config = dict(
    hidden_size=768,
    num_key_value_heads=12,
    intermediate_size=3072,
    hidden_act='tanh_gelu',
    norm_place='pre',
    norm_eps=1e-05,
    positions='learned',
    qk_norm=False,
    parallel_block=False,
    init_std_o=0.0256,
    init_std_up=0.0295,
    warmup_steps=200,
    schedule='wsd',
    doc_mask=True,
    dataset='wikipedia_en',
)
Each number is 500 + 40 x the weight over its row's rms, rounded and kept within 0 to 999. Layers, rows and columns count from 0. Numbers have three digits each. The size before them is the row's rms in percent of the matrix's.

# up: layer 3 MLP up, 3072x768, rms 0.0295, rows 1254-1270, columns 384-575
# down: layer 3 MLP down (transposed), 3072x768, rms 0.0295, rows 1254-1269, columns 384-575
up1254 096:417497477496516531402515474492514520494478524481470535501501548480417539491479500536545504589530488489482442549561560509503590535438477515553543486492508507486571468483481483440542573463480528548538529490551442522423515512473517450457553450428526514507508487573480495462473560505523571468484447479520541446516511495550424517532514407468471549470572516568548513545525443537550476517481464510541488445510547463447490530501515485444513472562534458511549444491540574455517550508492499489504433530445425503527505464473573470494514485453525483563495534482488501486487500499548492498
down1254 102:530548530470506520550500438532513502510519550494506486499555534491492538461562548494557506450490466467533500446521545603486489502604504499528440495433510500540492459527507513456450465493522510508571429494493489614581459508532521529559533510553400488530507484524553433543484440492524469505566571495533545540491539470495471503447481521479495461492544436482509488546513583531531529408488463542519506468551421494514506524523470497508415498488514518477516476423556489528507422439475486491521552557452473496525512447482480507449544544465483510496554486444480493466443483500525573490
up1255 100:488471456526513541518471514502544556514462496434428502547515428471430454486491494456456508530561470633495526517467482466476493528441512533463496495523530495428492568548529470501472456487454542518486514538602512538620568569526493588509570516485502448517510495428454493530466469540452529494483634548538515518483421541446477488481503492520503592515505526563502448531595481494505524489563458442489478521458567483501548528521462470513560479468508457481513550490539568479452510465517477484481517526494523539533486562534449530551477521497571482549572532516477467515548455519556545482
down1255 101:515526540525467451453517441513511455507446546500464487514532457468507519533558487504566476511473564496466493487498501374583469487542513492493554536489511459477504518541480445472522446451506462542493511553408519580483403476550494521519482518461413494498480505519504483437525499457531453513565487450477453475512593528514494447422456494461506433555487497511525479489504506482508486453523585415522470542445514436592482530506513479526429475504525519522548526450465452442580436482497554447505473487509475484481601517475474574496605521517450501477445540535482506498512483417580601602
up1256 108:635550455547500567547456458489463535516507505461501514420482491454560562514496503495551556496468521505505457498476513540453500498512522455480527553540531473534520560512479513503465471500481520554499449531508474537482517403536492468532484584538485432487521544564558462567473486512515476561450445474619469480428468437565523473545411458530487567546483542562502520527480511468521516471536474515527545489476483429574544560522492537444447481498444472509477549493461451569525552460465550557539468480477569477474476443536457542414533500456445497429524513478581555490478554465541447490
down1256 108:485532522450528536514476493520521434534561553471525451474476499443452387431484452556480549485443452574424452494497557511508496469584477460456515483548474503473507508534477511551510445536491446443552512502548464477490535491463471475468476452517515533559464437563524428564495435528494494509515572480530496521520462531394471479549439538475530491537562474461488445564536517474427527580429469525528506501452485427450460554518499501524480518542501563422455508440507440501511486419551508447495511567500466478462425523534484469534440510575476496418472468536438539500502440608508484553
up1257 103:549491500469504538493542506501436475486511550510479538508484502465539542489449492482450511466470536384473470450409458492473509468508519515482549500514574485531521522482506514527434475478505470524496485508495495477501468455485527480551471558499519478543423516538519525541491548525480543479556478503471480445480473468503521529476495428485466482432489478483483489487542518470561528422486471468452432518519481517485497541473442508531507502487558537464494507425463557505570531430471529463544492415525463544462532510510507541575418502490562569444482468524497510494430515463432496495
down1257 100:514477498518536460543476535480511483548517506430481508494530483440439477506533499536568538497539517605495441511512513469444444445571470484504457531489543424537467463509450570435569539597498470496476492494445493507544521520505495563489564429484575503519531496454540401560577519477516474535467521515488557490473497588512492461512467567445478433589475492504512529484528476523459482554464440544517533510464481459454542545495572445496519463466548496524538515509535553515428531500581522466531482606543502442573489438522489502511489512466565434552445524550488441513604488434489553518
up1258 094:499537500572514599555565488523556480526481491519528491550560424487524488490469510527475477477459505573489424522413486569530484496587485524549530555431535543551462600492527480511459489525528450487478507462578444544477474486505510435524503463610505545497481500500449439495451586494453575481448549545492492599554450493502494473525503487524526562558528522477430493529491539421508570517463511393448496562495475516479461555464547477440616576518463543560479451491503528483483465464473485542476485486468395507456471562491472498539458561497485488582467503479534539491567495502520504522
down1258 099:478569515497520470492518541468436451537529492510484439499456494541519535529430601510514541462516504484543453488467547485453517493583626503534449520496435494545529514470502464464510487530533489480545543488484545505452556552602474543494533436460504458491501525540527505495458433519503417531495387511507536435543546486462511493452564505558504506489433510496522518513560535567462494502487495501552487410493495462573511451503456499512455509489508537485553499544476450530513490538492546518470536459501488487519435433526495489430497523536642520535558497420435436459540501509482515500
up1259 086:409520527464587575494494515506555501518553526499461526499509509564473539487474408553531469530464470516533484478486530476530489530582483495529541561488431587511544570518538571455518541570460515484531503410485419513486507498462460538515523500503495508532465456522436451493588549537503480459436488573464505505498478546555529420463485528539519520555567486489501489488468579466466488449501499445465521481440466489446533493520527483485507458490557527509515465519455495548484547534545470497530541462535481496520475492547513501473417439511426477440559510466548502513447539521417505427
down1259 089:566443498498528498417533436509459518471452462500513481471535466509527544434465477453522572545520517520524572517506548511410473455462450531532506498586547455565473498491395498480431490488551542482521490524557450482535539537473501523480519579533453531488541538469523494559520577541527508529555523472487532433493515511431420535507507476501497488527485504472497479472485441510561478511508538533472416524555556453458470536514482479542569467499471459509433514429493556442482478479448436420430522591553459468502498510479482501567558513477570584492440442463454448519422541463550483539
up1260 104:548478504462473531469506401515505600560452453468539449468542526493492418523530468514446522482479542465463442527508484498502502504483493488511478554504502458529390523541539476550551518499527520449534495524488489465542458547490512524492506553463446522418498508532461487537523579491548475488481516466423457495478469505500512554449541486546493516540502500440500575539471485523548473439474438433411573492506396546471530485500543510495518543531584470585515517534498430537527468444495503556527481439503547545484541494525461533542547523451556506404406519472442496486507570413491507415
down1260 101:493520575452533425488529560461446488445506482440499550486437503433594549560596597514445433518504504572569503490527433472479495502521531536563477553516499491467508498500484517561505509480551569510489532551480479529443475420550472535493499462526488474501521526555498510536493515524574546434530438468518433543443457461449469456471495519481481521498476448456533509465518498478452472481537486505460453539491459512507549495514494477500513500502467522553545494528538421460494462492511481534450451531384473513485428519519510532492533520472430458493513498459428519523561436498474561481
up1261 096:546506515464517468586509540469523428438500469484495501452454629556499513510478491513481487489501457494508476448517551459469491508520431497483468491508543467450527413494503511434450506478487531461490553568512463503548477483484526481471467548519492525423524536470498491475445476486475431413475528539513494487469454460526449438454478471489477522564443485525514482495426550532437524505518560525554514554555519519502536529494567500567504460497458538482484523532447528499479537491507474479449480467495563436492451520469499485457538517507469412501511513486454457454536510449516498515
down1261 098:546512548577592492559502444486480600536525557528538569473562556549521446502567495487462519478518478493544546492441555457562461453413474465442515495509520519495472554568494434527499484483483502549504477450494474418560434433548504458519470511496484437438466619525511477417521492533444492556603500478494527429453496481469504497500515492550471520514521431510465529542515448452527430518530462457480541524453536502469504489552503524443509460505504519492514464448409538551520494524490484501511549500520520452467467517496428483459479494494457462546494502484491498528434537476531532495
up1262 104:472511523579584491508487528530442473537509510505471435449474503468495518464482486453507525438468517532447528491501522525533474515493528505556424481464427428444530538505555531476549539500445548620507625526557536500430498503475583500477501512476439470514524461500517469549507493537471556501472537531526475538511566541533522512480455500459489497507466503467512467476523536510512478482556464516481436516486559403503447460567444476453459567520512560433539519543463511525535477512484428412468509483403577533467488496513475549540552566544555536504512506490564469531530415486461486543
down1262 100:537551455428517504561565483447483517509470504351522470445498555467489452554521490473465494501567514523553485499524521520437457494437444515467569508494495487503441457513443554489513410574534525478524519503419493538484551493462476532522479501517467474471524516569534482545449526475564472482535567537570527454441473516497446530479482563514522484516526519565451450502527544489552477529570524457453462561415506542475558471491458534501551479530500512511515433504442575489538507512533470498529439475534469437469495540489425490511438482507439459565444449478457461516479452514508536512
up1263 095:505474495486493437509498483557445471511443471575469519497523491514402441412468444526512559476537434534481501504517539482500564541539497533484434506537512535521528510484546520501427550586465454533508427457453505443462488480454506478480480529536498517552509532564489498561503451558546520485555507578531552507492413575512491577455503602511477506483510496436520533502541553507485441460491379448540468480523445513441451532583573499509540484568519503469517581455455525616465511406503523449492520428533468585550533543434519536502528539484490557477515584568488513513502528494590531494
down1263 100:410531492532594469515554477442536488520527527477514435560410477503491515514518524432529499501551456482469469541472467514506504554550502547402467484466562515492483502532504453436499478524535563492492530533478515512548493458513515486605536460550462465484511520520439465435497546440499392527454506514506477492463424484425492479446510467535534567486454443492509491523565536538486518547439505544524557543556568456501470433452489511509474412566478506486506516493456555513480495462503449523495514531557470493441531554494436559437495423557509478489556459511469527449484473425451458511
up1264 093:416479512524456496452540517442454507484494506466454436570484480521443515513550525497509464560556411439464533509493521567487536502533535491538514489469564488509520549539522491544498502505489535529573453489421534554484461557487570496522485507555490496477530468417489487492463495484524422548453533456472476516528480545527432494449399549519517503506521521445506487576531503475477504578475528495461532519465574513452489557526496443473511474539531518498488449492471482490580511519497497516508520429486433508493481557539491524454481532503488457521495460574568500418556448514480505486
down1264 094:546564415499525451534499484505511432429562499449586542498445497500491494484554447405455489475431497479589518454435433442492568551502508457508474475543446504524519532458495523599507432469490473459476457527541421506545409503552490513385431529489577499540478545536487515523534481502433554456556447569504481541467456465454538498400478564474540443497463465531432497549455525412468422447495444457550495500525556502462448393540507519502477571462469486465487521532518464458481504430536407547496443524520541481521479469466472488463531604474602585446488499519484554498478528437489501501
up1265 099:520557549453572564413563589555480499478564522515593477429496548550402514516441516528390536483459438506458518553502486495561473527469547475454505576465489493474455491428461466577444533551518505548502534476552447515503584473467545490520513609523529517495460543480449508450536444466546519457545532496524421535524517465494492501484482489498486492550435527496527481478516544595521463568515446514504511501502488510501503487549560562561559501506494519524466604482444524530473530557453527494545491491527486551484503497520454531432542475559437509475488531593511447507512511547553500486
down1265 096:546542531471462456526512510516477553452574485543520504463546440463517481474524470477509549499509513521470464493488461514494493462507494499490485447454456524444437582548426571569569397544502510575390468498514476468505499497513486502447474459575492515564480568507467543521548536490495475529527530508506497522459522520443503533492481487478495523505472535544472468495453456513457490520493547452497440478447500469550473593447521572457467501460435470502456444522517506471509543484505458474419554593517499526573448552505534477505480550499509444520519539478467547499495507466476538496
up1266 102:497506460547551498462494522441490435494536485523512526596556452495409510511514483470534466452479471521492539633450499510499510538515519468432472586451501549545453510405520525463425483497481456500442495494444492428428544512489477519467520464447488470408565473424554555515531555506501534538543401506437543443532572522527498479504535514497458504558540456519472496605487464548505478502501455534478528495540381455500546543551528471522494455466448559539564511471520550481563476455459497526521449506553461464496554547483378524534487463497492522455490519497537480529480489576467484604
down1266 099:485520460545475449498500480419537471495498483559498528523533553532499449495510428477500491492559500552434437482485495459486507525547465509531526492550492513496519549474530426489552490544507579487461444496550486483526515440529513499475502514493446546495536510541485542450510531453439474555452492519565498549421500483511534446499490493574466543523474467547555504488499633566533497546506562484465505468539567493524443463540527477502517529517532510467539517517435497521493504461504514506452542487514445479545489490489514503561531459473459490504517515504556467521493503459469528450
up1267 093:487507502436427520494522530473454622505442479480523453460437481484546505508474563507539534478523532563526506547546448503397476474472522526553401519572470561447537500510476490492546523513463519571494569489504512539485560543525502511504479556558521565533470431459481465446548430457490498490530448481531497508510491508521545550508453471432408503480501574561476524492470507520489458474588480507514555501499587491545511510470461546454484501505507487531484508398472522564460549497506510503452504481518455470489471451564516425471503489486482474575496485554546571539393522466502577494
down1267 095:571459539499465443422542503522530438509612553472482538489481409476461513503527488492492518520507484492524543571443460556559502490503474423485492501450480570526494444499497443474574582477489499540577499559504537538511538479473415623492550425517484475493458520536533497528566501532479535522503541479504480454525455449487476523491587474481524521508483519425528532490394602489461482460458435513442448495549481481493506468575496449515546519463433489391525484450530517469513490459481455473425559534433497478543529436477484456482509441533484400482506483534451508526513502499545510485
up1268 098:502502535507515482560559551551517476562437488523533512577473561546442580467577504533464456399535445557492468465519412500453545541516507407422507496510524463588463506493506588502530488517499487463492461505510456522561540469475492503521551438537550439515498521504410452530516511511447487467450507529421468500485483453513484536518452478561496521493456485539511527471418510469525474529555478477508525541489558516569526475436523456489481535532528483504529494497500493528464485509522493463477514520428521461569489386502485431453548475456494504497456508507496510484460517541436511465
down1268 095:491523475570528500518445468524496554450437485567497500502437491492539463528548454495515479511555571457492453473527569566417452457474509502530455551499472494524427435487480498446456532490620471526519533556434489463518558518497554474556482523508510435552516537413498487480513550516520449535503458444559514495515519551557549541567496525564473534485489529498554456470511570479507499469459514546511543508537549549531530480484482513411526515455484493461498468522514478508541519538483507540490529483505505541457540497532494452456442549500474441462561475519464430494497464569552523559
up1269 098:499503461488529486503464495518440426517513448498567454483443501508519450453469499503519452483499520519475525497560510504576576541506423462537556456468436518543443454478493541485502478487451538534526439439478541519483526461527528509525525471503589414481508523484470502495447597501496476497479465501558461483609486471436493508478459434472557507496449532461498479510528465504452408475518542520502512466467490488462480485528480537507464494516535469509427475550497524481533457541437539501523453552525542429548391491432502493537551505422504483507497489406467480568441537563488569528
down1269 102:489558467498482492497483528463519445471539525550487554471507495472476483545579503555571437469432475526567482452528491576435435465433546476402431578522485528550561423513535501454489562482445521457522478514465487518534474502478448485512509555512540472540462493515529525396530485499525487558469519545515492521475539427495529486505456466447469534512489602499539562512431539470501478539432454535526560496513454469449545557511491541429467514536535501495559512509578465519466559413464544428513536505515550493525426506475511467522421483489493467503528510439516522495510430515568535532
up1270 108:372511550491504533446488516465412435466494531496468503475509462483519527450552420520485439520519503531509508537462482550504517490470506519549559521499447465493459496478525484545457506514521482485460557475517528512446456434592500533510488491458478560550525569414440461506597493501485533537476576530549510528505455515478442477515498504553542507471503476474477516444445485550513452547569517497469475415516545481580502518517457422515444461455495528524497544506484446515497497464523474592462481499496436537481494518478549541472479526455508426546462462513449549496507505500573525471